Part of a small language model's weights: 12 heads of 64.
Each number is 128 + 24 x the weight over its row's rms, rounded and kept within 0 to 255. Layers, rows and columns count from 0. Numbers have three digits each. The size before them is the row's rms in percent of the matrix's.

# layer 4 attention key, 768x768, rms 0.0863, rows 562-575, columns 672-767
092:118134141132141140114110083126181131136149108115154153131105113115123106136085105092091156100141199139123112134107142151090125115147133126092119128127129119118107130102152132092116104111125138087180102156132119136165148099124101140123085132125157143105121145105128128112087121125097143152
088:172103119150139122118131172110122135165121159117124100095139081143149131123084133121124208145129136111121151080149090133105147128141139120141131096131086122086125112134151143133103134145116167135157139169080168105126167159143141097113115111125124122168101152116121138151139118103126087112
089:092145136150141116150127130101142148110102138137103100138094149109083112086154160168143169122133116113127163133145108165101140149129115154150123106118139140123128137128125110128086126153084175115154131097095157116083130163119084122173167159107126127179114069120113118104109099100106129206
089:140137134122139135147095109102167166059100141121131132181108096152084178139128129121132148101134137111136113121154176137140138113153112121131099133101129147138092073126138140145160110127116155151168099114109199156141079038119138146134121129080102100134134148116116161092119100174119138106
092:120144131124121134120092125134087140115109124118146159122129112104132129133116162127156123092125135129137084095153083108110154131143112181120150119161113137135152120135166190161127172128137150102149142128094148127146167099089109120135119117180129086124180117106090126120106133127071117142
088:147126139157137116130135125119129111168156119110125132145135112185116178161099118119157156132133132187097106142064101130143137144084139138156141123168108146194137122121153145130184151079147112144108124101112108160195111090147120113129163148134095117152165125130091103111070131147151150117
094:145115117113104135103103102146113111149125135116151146110126114120161101144087148077123142127100114147131086107164130083129119070123120113120090142161117132109117160100156110098141175161101148073131116149141110113124184130149129147105136140108141144092126122144119137135102077128129109101
091:114081121115118134100088167132149129134101134150090153112108092080133112140097096140116123113144104116126158115152091092171115125101163123078136076126132125166134131158137127159128150157119132126138142147156109116172109105133119115141113118121149130160117070139139124134112148124107127191
089:104122102132139164123169090136149143144101149128145140142115155105134098098090104142140141139164168164127124197109097117103089147147070159085130102104099113167103129151117105153131122105161109157117142116135118144147136105126191114115121101092141170134144150169069138116123090126115147089
091:144132162124100129120138153143129123097106118136124111125109126106117130156161104181139161137123148132148118135080145157131133168150124103135147155133128138131132132134090105141154163120101147126132121123138127133136134123096138133160138176165124134151104108091099155128097117125134150077
089:131105149120165087145115089128075103120141166134135104125125091124157106148115144121162157129133136128143160086138116106126158134105139070123155115163138127120126136121120151092130124112102113124119121135124130142120131133134196104124094143149065123122144100178161132168095130090140105133
094:042127138083161150104104121093144166120168111143076122105152101089111108149113138086105111138157096115153135127153134119178140135123124176124144118135069095069152108128176147126153164095156141109158151128074114121103106150100147132130135123134149091173137130140098053131145147128116103096
088:160122139161112112129102071184105068117121159152156158144094073124118156133168088126137143119159126114089128129126159135135140103116126131118091110151140110111100120139136139112129114155113157088115111122144150128127142102109108137116134149146108114134130109142156145103107169123112122155
092:154087119131110126113104128120103078134158142145132111139128120133152104100095183117123133129144131147157112121137114152107148113132142135087116094159110126135096125135084114100143153141077138155147132146114097139157144150130115134143128126168140138114105099083176123104132135122117147130
# layer 4 attention query, 768x768, rms 0.0845, rows 563-575, columns 672-767
104:122135145129166121138128208184133119127153126147122149120131138147118122140175120100145114137109100126128094101100134099141077141124146085101153096111137104170135122159156169157178162116148114130182089138122108107145124119116129157113146135151153135107151114115140126142157150151141153198
099:136090121119130144085107128120120133147140146121169103104120176106127146131130135173119140121135109145132099132078136100135096156110120163155124139143149146116135100076143101130122107095120137144146108115138117111154136149173146157117103115115156105110119127136160072137162104136097132146
104:068118099117143173133132140151070096127113155177174148108139133122152128153135121084141186166110115151142137122124123105114158126120115127120145111114156145175119134139105127090120147110088135076104077140153142125102147158143115131125154126186079160087083159166108140129151088143091122105
103:124120112083117137111156109099142153087127090158110098136097116084073127118105137105106128162100137115126104149141103144085149148098140070116083104136112141127138163064134098113129121123112114130152127112116122145110102099132166072125130150141126119134134097112129148148149090136135135130
106:158126161115178104116095143067143132121135136142159190126114100117118153138129107144112141152102101086117171148131138115122100118116120157104099101147097125127114121128105108131115124148112143125130171110162126124156159150116121166109110129170151124109121152082116165134122111118119145108
101:127149109144124104143097109108156123136162109162155123122139095158107144117133135120122080143171113130175087106125161116092143107099159121162117132129118143134066137160128133132119170142085129110120163137094116140102116115095095122140092108134133137162152085142118110075162139185124151154
101:079156130118128131102110156090149147137139144146139155137122099154138135133130135150117140113109119164133155153150177113153092085141127096172123082088182116154159133115141149154095147159114141145126165124107124171153150179140133147114114134147120143152107181121120123144092122066146144103
104:171129163118153100154156093137139116136144179133046110126089132141094169091148132136130173112124129134114094117124140146134123140128131112104075115166139167150162131142122103105127132127092138136134135119141135126159127136119081068135151121105106135123143134092100114119108193135159155147
107:138133120138127138154106147108090118128159155115091113157097094171137122096095143120110135140106073137155141071146125158124118104161119141092138177091129155119120126135128148154079142163134095140166162136112072131149120122134138126094118103163143128095102137104117134141116098110116095121
103:110147106123109138156143147165129064133152116087122123121126150105132139133129105122120180166173097168114137082146165146187115138125144091126132132119081126125125148103117133112114106112137111128114123108124127139146162122117128165117143108101099130149120116109123113119180145082057115145
102:160126122103127117138135116128112159102124158122147155113171161099126104121101136113076129083161112135109118146137093091137143110146128154132098139168141204180177100124128139168108152146144072146112123089119139124121109072169083153165140161136134103122173153118137146135100108113143105129
099:098124136162142163141110140144130141125126148107190158124097137093115127150107107139117162093083101144082117122110109105084160130112154096110142156132121154135180106096126120127152128110093150145137105163084108198144150129124125152116140106115159123135139119088151100147106124141100111102
098:134113144119102126136169081155134116139135115076119126148078095131133141135126095154149142135119160127111113126128156102103099136123119131114112144145159083078139123111149132152158097094134105162151162102145158130112159151139123131153128141136091123133137110150144107136136117150151098179
# layer 4 attention value, 768x768, rms 0.114, rows 512-570, columns 672-767
102:121133134189140173151150115126141138163115105119105135161111063120087136122086136111127126152110109117082135138132137148150110135169122140184131123124094112097130118121131120134169136123162099092110138117146156162142134128126078162131101158178154128097092127105172141180134088111110101090
096:124103138095118138104172137167129152123180139131073116121119118124144150096119054121124165149148139121157098116125136076109165099153133085136112112150132141124106112103151148127096097075129169118120122112074143121121148139155127142142147123148080124131135127122136101149114108107119119127
096:107123129122129140129135125108105137090113144088132165143089130126151141129137168143081137146126090089101160155146139145114081107133152110098133126107143083133139123153103186125117119171141099110159146079071160143138134132150099125128118104175115128148098159106108124178168135108122123150
092:141143150178130117125159153141136135128123078115139098107110149092169153133175115157112126117120098146127111140137124126150126120117094125127162128123112099112123102157144140145128133114096094085148137147122127147126109098102110179127129157150135118139149172150117120118119129154113122164
100:138127140125069104142138136120148122139117133123106133117152193165123125125096165139129145124141152094113129066110134120105142114110122126103131103138115122109085145090170109057133104115154138120135137144112094129144107122129126142139114181124121155128106148151137135131094148104123141166
100:113101122114096107139103147192178128156152100128149113151139087106151159179115121164151149110150141154141140127139101124148132160130092139090118094113149144084153128101165127122116116127133140161110111152103087132115171089150136166155151105122139115118121132119107124111108129118131067082
110:174128111146084154126130110107164137114131156126119075116173126132161180083108097133152143210132114100122157102118054150109148139131101107087144139094119103133137145113097117150114140122138113166145100120096162133129126123131147176130142124177057115147118118152160139141109114073096125120
101:137114176161144095123162146119117128090186162105095106158134106172115118095083108098151157142127142119133155115118138115131114147095143113143121135127107094139108108131102125110138114119147112140138145172090131134180130135144122115136141142104113139095165128132132122121117148090108108133
099:173129113145089149100128134169116158110108095137177154139161118143119154174088085131125120117164116134119121104121106137150121105141144130140094105129121121075148142073110138107110104139151089124122107131111163111165124093135096159134094127137141113101132124111135143121096116069122053123
096:141139103106123115096168127123088142091111126092162111118149171114140129130082155141161147117089132124102123068119146132147137101106065168142123109100147165160096124134103090074069087141143102118127152098130096116139149097134118127151144113138124136136106140131119127103098156099142129140
105:109182114145158108105132104085115144136109131131105161095103218121131103123138124151109138138150134175116109144112104129127073091116155176142088139118138133197145116150135088132105125136112110128128127128127106093103118137097123135112169086122117124129120117100123107112139139148137167118
097:158146149164166114120171166113122135138162100142124144110141107131121124133152175149112127086143172123147148102121158104139127118098105134072129181114183147128130169160159112097100112155162119111128125162103096142164118112122128154137095150190121094104154100121108110118115127120121112141
097:108152116136061150104134137154138133103112149099138145149141154172124120087110132136136156117125145147133127117136169155142135131139106132139154102097143142095133133161131121183086122113136126160119110079104107126108154108179124095101128146138110125104126127127094138156140101145112114112
101:180145141088106122172118140114089106130122133172112161111110118107121096127140147130124132088105118144145079165124149143116136121105146170141143124133155142148164137159107148150106159121122131145125106088159081136113085139123170116114149156145139123133127115146156098105128145161140179141
100:121133116141137125112125140204120113100159132108085143111144158120123129101134101145137110121168133177142143122121151165139149122123102107134134089139130149114161093141115125169164141084119133108129110098136133139131127154157135151145119124090117150136108111113144110107099105155141156142
099:054145130110162107100138154135129111148160113152125119095131144148139139107155141112122149161135153163162100123078122115144120129117098159135121104118122103127161140126126128056155147102103142118177126101102087122105121119121109100116101152110152146102155136082078121103142154092108111142
104:138158124117130134124126161137162143130104122108146063142146095117135117126129092111147169179122169173166118198127117143097156112140138093163118155116136136118072095100118123062143087119113139123110134139102126168124160104128154146121130111110118124134124146117104123115109084152139141148
108:148130119105127132082109092083114144147103157129108098169106084072085126114171141128098146151070155125096140144152147133125157127120124114113124131107141132106161179109124136093120140190106118127134129141110114114133100136113183129140100151175082130193145130152113106139120123188140134109
094:117109137130091145119092161120158133101120098127116124142163156118128176112090134149139110147164118138130146105114166153194132089140115178167173117100143149108065130053147158148131136126101090149076154136094127109161139143182109139136138101104074123108166139113159143044050124131120094151
091:159111151121114145170162114109124120132157111157109105160116143143129185121188112155110143136126142121158095139153132114153113132129143137105133113124130106128137166142127113116125154163129121150127143141111144122102163135172160088110126152125102117117146170132135103097113153092123121145
099:114085131156123166123145159135117161112202139132181141180149127122174131104145096113120139131111175112103144093123161114135121123110132115104120075129095107132135108103143129099051108129143115092162111137154101087156105130110138128123133162115151147134068103123134136172130137151153084138
111:154164164144149112119116135140103115116132131130157124149134102147107131126111147139150150117150131105126131143140143129134110114127117135100112138112109142146161119093099109118091145145140088116080134131183148121125105136131160137143140119128138115120096107148114150138122163185137129142
095:105141083109137122139116114153098141130144101072105127089077120123099133113130076157148172104130091189142117145172136140143144093132127154141140102154148151130114114153118121121107067127130064124127102086150146151116118129138124093116140109159155121102163128151127151126147159105134123131
095:150120151122091120126093103106122127131133150135109101135122140134171094138153083106116115163135106127131096099101121142125145110109129117106080157162125140125137141084171146122163089104125174090202100138118161122153108127143127159131138074092138091136121106118165130136126073138116167104
094:176117148170184114118129094119102138116115157121156143094104105172103145118146142134112127174127115129134090139166099146098097130094110109115136117106153131117171104145120122136129146130115150149153134120166137115111146115118152162152154140141086148128113111152133137127116088090102142127
096:116140133104158127130065174124164121113147167155126093163115158184126149107171118141103111125137125135143142159128124111108152160090137116123146146097139167166085121060122104124126082120098171152120111114089128104172125130085131125098111137100132160185122151129139097161136124133135163129
091:106146132110138111114160122083151110127116162133087128090134148130099151124128116166130192105073131155124127126105163156123137125141104118187107117156138154156151170146098141175116118162089159162110138140124092147125159129120146087161116127119120127130152110130157117128120134122142105126
108:165140092121128149124111107171149082153116125136099109147116145158154108169155177183160097133159118140132108144162115143101104140128120112085154138157119146128139085117111119112116180122093080140107095128099164123135119152132157139104102138136140117110136122168106127122164114133109143116
106:110135144111120109137144100107158099148119116130125119149077110132093125161107168136170139100140106132106117144148138122118157144111131160124173106152131160106149115171167099135155162113123137153151150128118174161114120137191137139128155069107111103145144128124144125153152080150127129094
099:165156127130233136132103189135129148127172128163140136114149135127096141112133136136130083142160099170132116135128147097155112118139136163140118138133147171114074132120124170088092112093161123095142134174171138110119108164164147099148139117112129117111164131132120155102108151153164110144
096:139129109133157111134063153155143129098160137109143132134127157141115115116155172160156082156114165112155109104094110093192125174103095130111145180088161107121101101146137132124201120096115115124106127099125122100103129139110140096131110175147142172130133139175156132129098120147126121149
103:137116100101144122106126116110183171134126144094069129118129112142126117121130150131140137155131131128142123122179072112134131139129156111130139147119123133118152132147115131158145148144128110112115119112142114125137144127153136164145127098143122141136109145158112138177116127120095133141
098:101102120134154133107118108065118185122155106116166126140122079141143111147087104116081134149118133140149129117140128073112133155132149132107121175101116116172117175139103140142137155099172150148180125171117139131128108099122118126114127155124122123111075116122121141127174120154130123081
095:109105107146117082135084114149134113143138152135138126117102105137134118111108173159100131172126159083133173098112179102173150123110111102077148155151153096141122120112108148157148129120120138123158099169163131148137131142121109132150113131120153089121104139153171141165114127116045078134
093:103121149135140140113179175149116118154138119133104185104084166151206152122084091125125126114179159093114115095139103121069151118153123108099117104114118087121169138129118142106120150093156148160131091133153154121091121122133090137120145127119123125152145131048123141135118096128122128127
100:085138130117104122115146144128157139120154140127138129124170146124086123139115158148124085152144128144119067119151128135171136111138118149130113093114103150122113137137135116145119153117116141172136144106111130142124130175107094043114156117187131152157129129151131098154151117198142112092
093:084159106158143158115106109078151178138151125132160102141172134091151124141126119150146101106109145086092164118097163116134106127097159150168115128170132132112082124160172115137095117131119100159122141161123115117140138123138137104149124122132172154146151134143118156148101125130148122152
098:125119123157128152105089119122138098089143104120145113107136156140164132094127151153111119121110106144155109124143141151153143180115114131107096121132157160129105158132101139135163143126112179180142110162190121164107111127120064155118109118081146102126078108103105113133127125115142126167
101:127128152127150093155169135170123157130161152161137143155140118147150108180116102126095114115100145155102149168142155127110091132152127134147137109142089148120128128074102112096141083143133186105116126157116077146152075105103139120151137149093139129133099158114123087082145122078144124138
101:118101103082142129125155119120083129148119089118138105106094143107155141121172144083126092145133136152169173122138111119160118121149130106155102166098158119104126142157138138131126119127120136141115121183148132104185110177068112120140110170132178149144171145143198127108155098114157153119
090:097112130154194100148149108083110132147152101156125103128105151132092150103105111142121157143131112150168094121135174142169142145148075143109091153104132149123128188128113122131145144162132111146141137134097106141059102096128114155138140127128103125134152148130075097107123149143122136136
099:165132096100110123108139142180086145150097140141133106122127171117070111132139123130157115153161126113150131113125148125182117110154124146097132096119131113136104127098131111149101128119157154112149128147113147127091129160119141129138127155137131173147109105120121161106150111128118132177
106:119171129159142173099147122143114122134126137104136159117108101054081136156148118125087127143097147144119119136155109157087151110129140107159138092098114139100121128152130157147121121166108135129076134094146135134127124123138128127129107143134133125124098174123131099119117150140120138124
099:167153158150127092138092131081115131136114153119148147174114099134147107093119165116153111099109119105165160111108146126095160136089128104127097105083106111112116160151154078111110154094146100113120119141134116131158160158117180132111081143143111135159117110165145142142139133142144105143
106:091086174111159106138111099124121149118119132101141146129092131145103113122104123138143157147137133110111094122102113153118108104112127164092148139145140127132159157145109115098134106144112143119159127139146105140140141107142163134147105094116120124150127140077119155142142125107135122133
102:162124140111100130142116158103129095121103140157141115160152146134134118095115134110150116077125172123120141111106139128136127149114123140164101092138132175141127154126162082073159115152128140127155120160132139152117141122146113159127084132123088103139183123172136095107098101111126159148
102:145129127098139078133128145139132113123079089113171122120142147094137122087157119103097120148086204132109118106091115117140113147135116075141087121141116126123110106131119110129149193115118072092134137124099114133094144138149121177143129180112154188084144133151127134082095130098144073154
109:115157178132185146131095140129125107155122155120149128165103125105109139137116138138113129149110146083134108134127098135108120139149113136133124148138143100105155130110110133135112166114114078105104153110098130134128163136129115131132096162161221133089103144169106097114131120182143157107
107:117129153121103146094136115161120149103134133147127123155130140126081131122123116124109130130117124120102125120162148155145141106161114151153106133124128145140119102153134087182106104104127145160141133142159157145116113094113157089134147123127164143138115136101140137176123114161104121092
094:147143136089124167101107130131160124165136106138121119133097128147166121096134183128127148150145164113147126116134130116136145132124110094093143113088127145110116157127121115161128124128160106141115202151122123143164097181131140156166091128145114161138169150122143136098113137118162135159
094:080100116161129141164155098114191121122149142121128087159129110106135160158145116113143140133160127118115152133150155135120173126131167113127122154168153132108125108118150118137128161137119132152126140142063074113172138173112124109151107122125133142171123103118139134142135128105129159150
100:149102097125146142120148133106110124109109186102107119124133111124111129124130121136115149115119112072093137133163111123084133172102140138109129113131116136139099133150101051136144131120136151085159091127131162119160102137130131148099108114094088125166130121147194145124131142107127144136
098:144119120111137144127129150165125141106114195120143121118102107165162147154138116116216171130125124123086103137155095149157086144142133121142146180116122101131119081152142134111120138155163125124134141171108098133139129070142164111110147107093160119111104087128128140117201114125151115117
095:148133108150140097144161111143138122150138149146123129129146137131116139121128142112105096131119173082103138063124127122160103118080132110116120117117119164149123119141133138158155093153109117142113167138134143159136124092091127063102145137114126114130150145108149143136106164136112139145
100:101132088122172113158152121126139135144117166098109124145137119124082140158115152205103151123142115130142152144139110124136153134127129119107074115089153096113097127142125161140138167163126111146096131135101107106128129124120168129111102140113085205144147128123157097133131127123137123087
112:142149123127080119153158107121122109152140150141149137122114106142125153137111116081104119160116128102104100112147158114140128150168150138121094134146140102103130118154126108139143122132137114130133139135112156124145127096158065157118128116120103154143143100118110115065123125110106140149
102:111118120117115132096136178116138165138143133154103122170145136152132125138098140092147102149145113162172141113143089152130160090118141120115126142068130113117128150104113142098094117135116132132094113144110105087161106113091122155114133148149117129156099152128180140094096102102116114186
101:080130145138155128148099067118111149143106118117117141157129106134132112147127161119109134102113132134065126122115127131091143167104086139088146127146108102119197143196135116141142121172095127111126156145108119157112118151143119109105121142176133168172113151145187126111108127168098135116
104:116132147143172118107104133126127135117175155153122110174106109145114108151150102128119107160097108147143131124122105118130109118119184123104191126104128132151125150119124155122153126139102143114110155152098071105112118139118136151095126116123107137103137140145113108152148144091087117110
# layer 4 attention output (transposed), 768x768, rms 0.0782, rows 512-570, columns 672-767
104:138158108121172134153109123119150157131164187133131106158135096158132125098084113136115168105131144137124113141144153140092132151122160138142092122068101108122091137118114143129100145092133086084062158111102119109160149148142156120151148113145144115142144153127154088095116107173148125080
104:133115134126095124125109113153181095153142104134137161109153149147138125166140155085125154142157141118116117101094118131159150104132136110122125104138176139141163131124145142099085102159115158146136158116115125141155129129149125122144105134094111141167106106125132134117125124125084112185
102:142125124109127119194133097096145111126113124113139143108164094139116146128117106116147162119176129099107117161159111111115112173107110127170126097148117150154099177119131049138126091098119143100136136089099185115124093105115103136166066086142107158171157102120175139118121121154118165111
100:115103114116123161136183150132125144110132160115131173067128144097114135151156081123123145131134136161133137090128110118097137121104125136126109199097120108118105123124121094102110132134106105150130094140118154127139116116096118098135118099113150162089130094085107135155153141059124106091
102:141096136091142130137146154160145126130165138097161115140123139103116072142080136142122122122145139132135137119125104122173120116180109118093131124125164131116160091125150146130162094164101135123153137168061117121121141137110139122124111165118145128109109089119089101152118119117130113113
103:141112103118133128138120133139082086122125093129147121119121089137142133143151137134154143135136100159112122094157151122108153109111110102086107095162152109137124158146117136147122141124129154157133134120121097122117123144108137132127143117148126086140101091153126154159108146142171132134
106:127139118112132123118098137131117125106104141098113140148107096175126133157122170123125105112086145117106120101138143129119099118147150123086183130146152096145106152102102158137153152140135155117141104165109158122098125134107152159127116139136138109123131120112168143123119153125139112166
102:120146175093102114081075154151141143105097133148182155155098151100118158139157150101161168102137137133076094163094136110155143178124152137141123148099162133110149075150193126128113158130126124135083130157154138089109088153122141120102139148095146132121076090125127125157146101145131136150
102:189121134107145101136096155140105124116150110116107097094079132154140102132148080120145186170124154126088116118137112088111090155118139146085137129067140137158149104088132124135103109099157148131127116145126140096181120143114101126157147122129101129145110109124177111098157136138125076081
099:181118174155161126128107135125115131102116131148182090118123161175114113134118121149143158134149140138106098172129086137120155151168105113144139122111154118140110081123140134114123139135102156125096098155106127121109129105132108102139149145130106108126133135102131129137111089166147145128
106:135125157117137108117122135154071135150095190142151146135127138098096145133102096104095106141080143099138164135152148089179146126126130119169146131093134111109141118163097115185118101177123095141160114131107132121105136101100138129139134121098122139102113088142126155148137085150119134145
103:045068161181141119091123088144151125142123170129128115124120132105141162136151126116140149134139106161157146140117121136101130130127134106128142146117158101126104162145126167138146173098123111121127125132115114098131125115132111141122142139103161116144090141173128096123157094112125126115
102:136095128140144135097097154095115126120146132105141087059138158137120134150067108090155160157145130137100125132122117139162109125173096098142138119125165126168147150134138097136146118134108069151119135077084134160110143097135130092077121114097178124140146101110158117128131137109130128134
106:141133112112136160124084111126122137151094144137087085127112150098121114114131128123167123107128174120130114133134157141133124101125157134099136167144112152137148169142077131132179124109123101119118070139144132160111147158135121079141125141139142084114130159168102092106155118153139123135
105:120101185117087115146167106164104135107112159146135153125166136113084133116162085147123042129131148160106092089116083137128133138138125127135125115143135108158134127127115147119133113134098168116160144178141127137129133126099171148109132130145117129146164093174121129118168139196135127118
102:114144149144123114105080074127142151146144165095168132159163153136113138097152165149102106103162151093138174130143120115142130179137115122124108127144062132114132116153098063115176115131100108147136143180129132144158130121093141112117114152075124117134107139194119100132127115126167154092
108:134123109130157123140139129113129129121185131105120100139139114132122117120088146113137137090079119120142142097114164131139131085116117141142150190117160158135154114137096155131113140166133137143173150105178133153158100126153142121127115141117106109096136146112128114129099128096151103124
105:083183095142117147148177108165110165111169113135109127143160110121116094113121110094138141129153154130132151134108151163124101115142109132168120136107150156171139113125138131129136134116125164130136140111126148130109165147099137133159152140079107142159125143102160104142121108120130118122
099:149107121127152163133159132142137092117161177138154122132150121167125148117101154132098122110149161124175101113146149132143176142125148171119069135100160154147132165135149122145122114146161112165123129132113094117137132138118111139116157150131123162148132087099119114099175121134105115175
098:102136147139098114133127159124100136123114100097109144159145093151141129131154100117124140125128114120097145118107078057110140109114146111085104172076071130152136151115136106119130136138135112157123134140140148142149168159125133161139123172151099129137139133137141101118124149117101057139
103:175134124101140109141145110147131173133127147129162072127142138112150161110096121139121118138132129112105134147094107152138108092165140144144099075137086128117108143095142112161152116140123099078129095107144118107134151163074142175127118086143151148116128142109149161137114187142099156150
111:162120086133125103129146109140080115106091134101118112135135136101118151156091126121117177123115151155152185099136104154091144094176162076141111128150140126129141113079141148081145094131157193132051103167128105161164124166158132092142132127181129120158117120162126139089065146168092153069
099:083121098105163177101119113085124110156130111106139154157154090114166128117097127114140158126158202160140107094135150166126130123122148110139089149117093102126114088134110104137154103135109099124123108137146158138084140086166084158076190110116124139131126135110120153147133110121099129090
100:104093121122111091125140118156131124104052107093110116128131106150129152141117161120107101142109159124132155112107092132180161142159161143096151135167125111128121104112135159117104159150102126102115140155147152114135083098118149151131112104110123122162172141118168119126116115110121157125
100:105156115121097102123129144117130160122135152143136148129093135140108121111127169175097180125109144154136145172148127131127105131110123120180128106125123150168125134157140189168094157157111117159118142122137150096170140135135092129152125136111145114097112116086155141134161157128113134103
100:120167117137105123153107137185115157104183066126127144137111138146093135126111126124117111137112149145128140098113167109160134121141121167141113143103138104120124104095129140138108136123107123154176148084170153120161147125132139119149119139097090120107137159103147134158099099096108123169
100:144134140124141144115136100095099141108132102176134097128086125117092128119110128106127122145119136106121123123097115118156133133117126146136133127119119109145149155148125163111111160121141134134146148157136083135066150101137129121136105130143141110151125115104118148106143102101124137121
107:137148130144088121104161126114105112094131148112124162134113129101098117133090081108181127118132153150155107157172154137082170133102144091107145132127163161153143089134093124118127142121119148120134109142126166125103110119097129129133132123110160111164122137148125140171098177164153152126
104:084122091130126145126126149114172153121095111075107107136079092132153131134149080142156149129103122198109137122082105117132148119074102105127168134136143146160128108155107158125118137128115107164117141156131119117127118153152118130132136150154115117133143115145128134122127149159165109118
103:094104132138101136114157136164145130139120123139092156108116117117152120144123126181164103148083177159121124132121141140113113143144106150157073125149109114167158138118138111140085128173107142141162116140166111140154125104108087117146124113129135164115159115146091070161120179136121100141
101:133115158108193110114106110079143093112145165081113136114142136115135110129137152104151151128198125107174137128173127147093113153178118103116102176107174122157111110129158113174133140162111103123122134137150150135153107153159124142121126113136113136124149107101125151125126114156127105166
103:098177096106146133130171118117124122117134124126202178109127103112126077124120135148172159144077115147144151129170115118074109138126092129098130122125183133112102153154138123103120102120144096119140159163122122130136152132114130101125122096140101114130158144125094166100163123144101161144
102:136098117157088134121137096173105159144095134129114130162115093141147117113147159092096117119136054122137138122119097143159110126115120129145137125146108123135109114086132119119166161078161107114185139104163107115171113076134111104144130148140123111114140123152126144154138127109137144140
103:147146114173117080127139127125147104118120116128165112146117142171133116121123131131133110169179090143140127120130128150132122097125116131102102102104130118135127153129110127127119092096129100117106180154109130148136101130116115137123130120138158077137158086202118177117097170193114153161
100:152127149191131119115140153111114121113135167118081159143139154095150124125134157204129166131172119114168154100136106151185119097142156129133131131097091132117126107132143131099152109116103123104123157150080071112160147122159098160141145124145153156118080172144121141147157175092164079090
099:155075133109095161154112174127122123138121105150171119087127132108147112124141126098120108135081095123127115087090122117113122117125150106213139054155157142097116133129142065145142163113126086140149159118196121105136112153120099120126117147138148144149189127109158136139130090167162145106
101:124178147094087166137161104093132152166128182117091118159117122118117119138095110097141093148115125139161156140154110143135128204165095172123132138120108133146089155082111110130124130122151143131125133142145122107131098130158103125128156118136141143139104120182160109121096100122116076176
105:141166115134158131135107135092152105144104108110145140168074131093108149141153112106113123105166128142116141132117166157157124127124085142142121118134123132142109129156137160114136142150119097146105104113099128108117112149153151149107124151127140133150138121127089124101089143195202162104
104:123113107091144113123096095141149148138130140127111140092116149085165085105173139148138143102162126092118133106108109124097163162126101104143115106103104095118125167149105113123155169136132164118146154094119163104141127113104142116119117131139139119108142148105133127143159124118085109124
103:096126131152090126130148128120134135121138163159160088145114075162113160161152142144141127182105100133136168128109134144102125151101141157099117105116088147152127135093132154142132144166143130085128143095151134140120127091144106109111155147148136122100141114140134156101085163114149092131
097:093128145123130138069088097142129125126125137141125161144130123117122166085103155136129142142112100132103132145146118170123126140107130119124139166184088126108116113145169158121142113137091149124113135139071133128133174116141116083080127133114128165165129110129092105114127142123115102113
102:097092136117163172094142126123172156103100137171171114135160156161093122155115048137121137124162093113139145133102119148156100133132085125119098136111144125081155121121119104114128142136131151144108136096109113110077114152145139165110140128103142120127158120155119156103133144190099111122
104:112134127123126150148164180143168126133162132130131101115162140147160126155102104147108143141175140121139143125140144116114103128164158161180098122123113146120105149115121136106099112135164111113114128090109169152085132152166072102136143087122064085097100147126130175094130104077135144162
104:112185115122171074112130142119118142131134146118149127136110135144173158162116151122079126103120141128157139127070143124150130145174126131115110088120167113149105106167136127101122153142119151133153135144133096126151133149128136133119129132137120115138085108100149150191090121104128128141
105:122121142115181124097128118101088118143110116133152144146133151121140122147147093155128140142080090150142105132123086127116200133120078108136167144141129126154140111096134129130133157100134130136129114111112110107120163147147114185127135139082125100184189131160115124163127072121150132129
101:099105151096126071117156146152105132121115199115122175123131118140095097132115107093120176081103161151114118136117140124107111122092101116110134104149123115126128121176138156160093154116145162096141129173123138131145089133102121100100155156112135158103112124113091134174129104173126128144
105:129132107142173160133121139112115124101149167134112134129116142173113143178100146143105138162089124130146106097095105087099131116095123119105132129128154108151119130153131109167140140111141164110140137099160090140123106149161139079132104147154130129113123147118132096091140124085142168160
105:105092070153140118153170157123128084124164144142130087075092127096075103124157130096109120146156115100145157104116107123144140130153119082165136119139177127120107090090129175140133133099129121149174051044114148129118191151133097106147134107146125184129087156131082082133111160164164148156
107:143101156085125135132159136138150126162116099129098146146147139087124106106136135134180135096127142161161189188119156147112111160111157134116111102139073113142152114112141111134085142129127109133129143101144108100105155137091133167144121093123133116142134145164114175125097167109096121099
099:085127156148119134132126116147151109114182156138170127154105151143132148178102115083105129101130162116110178131117097118121114096131124116139102122134125125142136078126107140155114136111094107118130124144107128116113125123127101128168118101135134159148111131115112126144134097104134126069
102:130124132116104177156099113123158186143139126131103119102145111122137094165173148131122125107121113112176139119100112152135111140173128121107198199120132115134145096120115132135146104143153114126152110157182134145115087132126133147175114156145136118151103133106143110103112101192148116151
099:074118118081141123135100135126114115113099147106143147130096140159152126129090145140151126108141099167130131166057095096111115165166162098158136075132114147150126153128109127157101160128136134148122122147115159158097090130147137144119171135077179121139185157123121123158154098103119161148
103:110113119126152101114127113111100093098129165128137143122130106158137113174096113144155161144142138151146171137132110139087129149120092114131167122128145153162107129085124100118143135104151132147091112128135162145141128182108155182144140106136055107107115143129151141172117138119145129112
101:150126130137119128101116090084129124114112110146125116116152142114114107138096093124131121126101118132162139147123156123119161130132150142168093119126160138110116131102118118117107084171140131115164151104150161115124101105126148081113084127120128153102131105158124156080118162128149151108
103:120120130099139123152091173160109161105123141153099145099136095180157108111078122136097106116142098137105145127127109117074125154148125144126123105107122089159141157136171155130140162178131155162129123122139147129095141129099131106137087148122100113122125121121116120092161071143137083149
109:126160123120106107138103143123175119146102159124184103139160170167147164124135120123112109169141109098128145122123124132108150177078135157161146135156110134116123140090126166111160155121144138166142138135114152126169112166106169129139145142076142161159164147143121115154098096114142119142
105:080107120134107150102152127148108130129134117130105117122163177125118135109132113091128112167146132147143101118128123144063159123179111117086141120124110132142172093146121163172128133109131142101093117086105092126143094123149162129105107130154127117136106147145139174093129149144125120078
099:094121101165124148131125131103120135118090122127087133140141087121120135085156099120130125180132129092107129130106109123124156130115174130110152123117143121185080129136074145177158196115163106138145105122113149162161134168104136111146154128169143114114145146123109131168175082145122096151
108:124159084112107132127096169117108145152201124188108125098147151115114077095137125098125115134119117136139140085171117091115112127134156130142159108153127165144125126152096131135160140095129141151136142173104169123136108173174124118137163106064063109108133140062184131111152142117124131170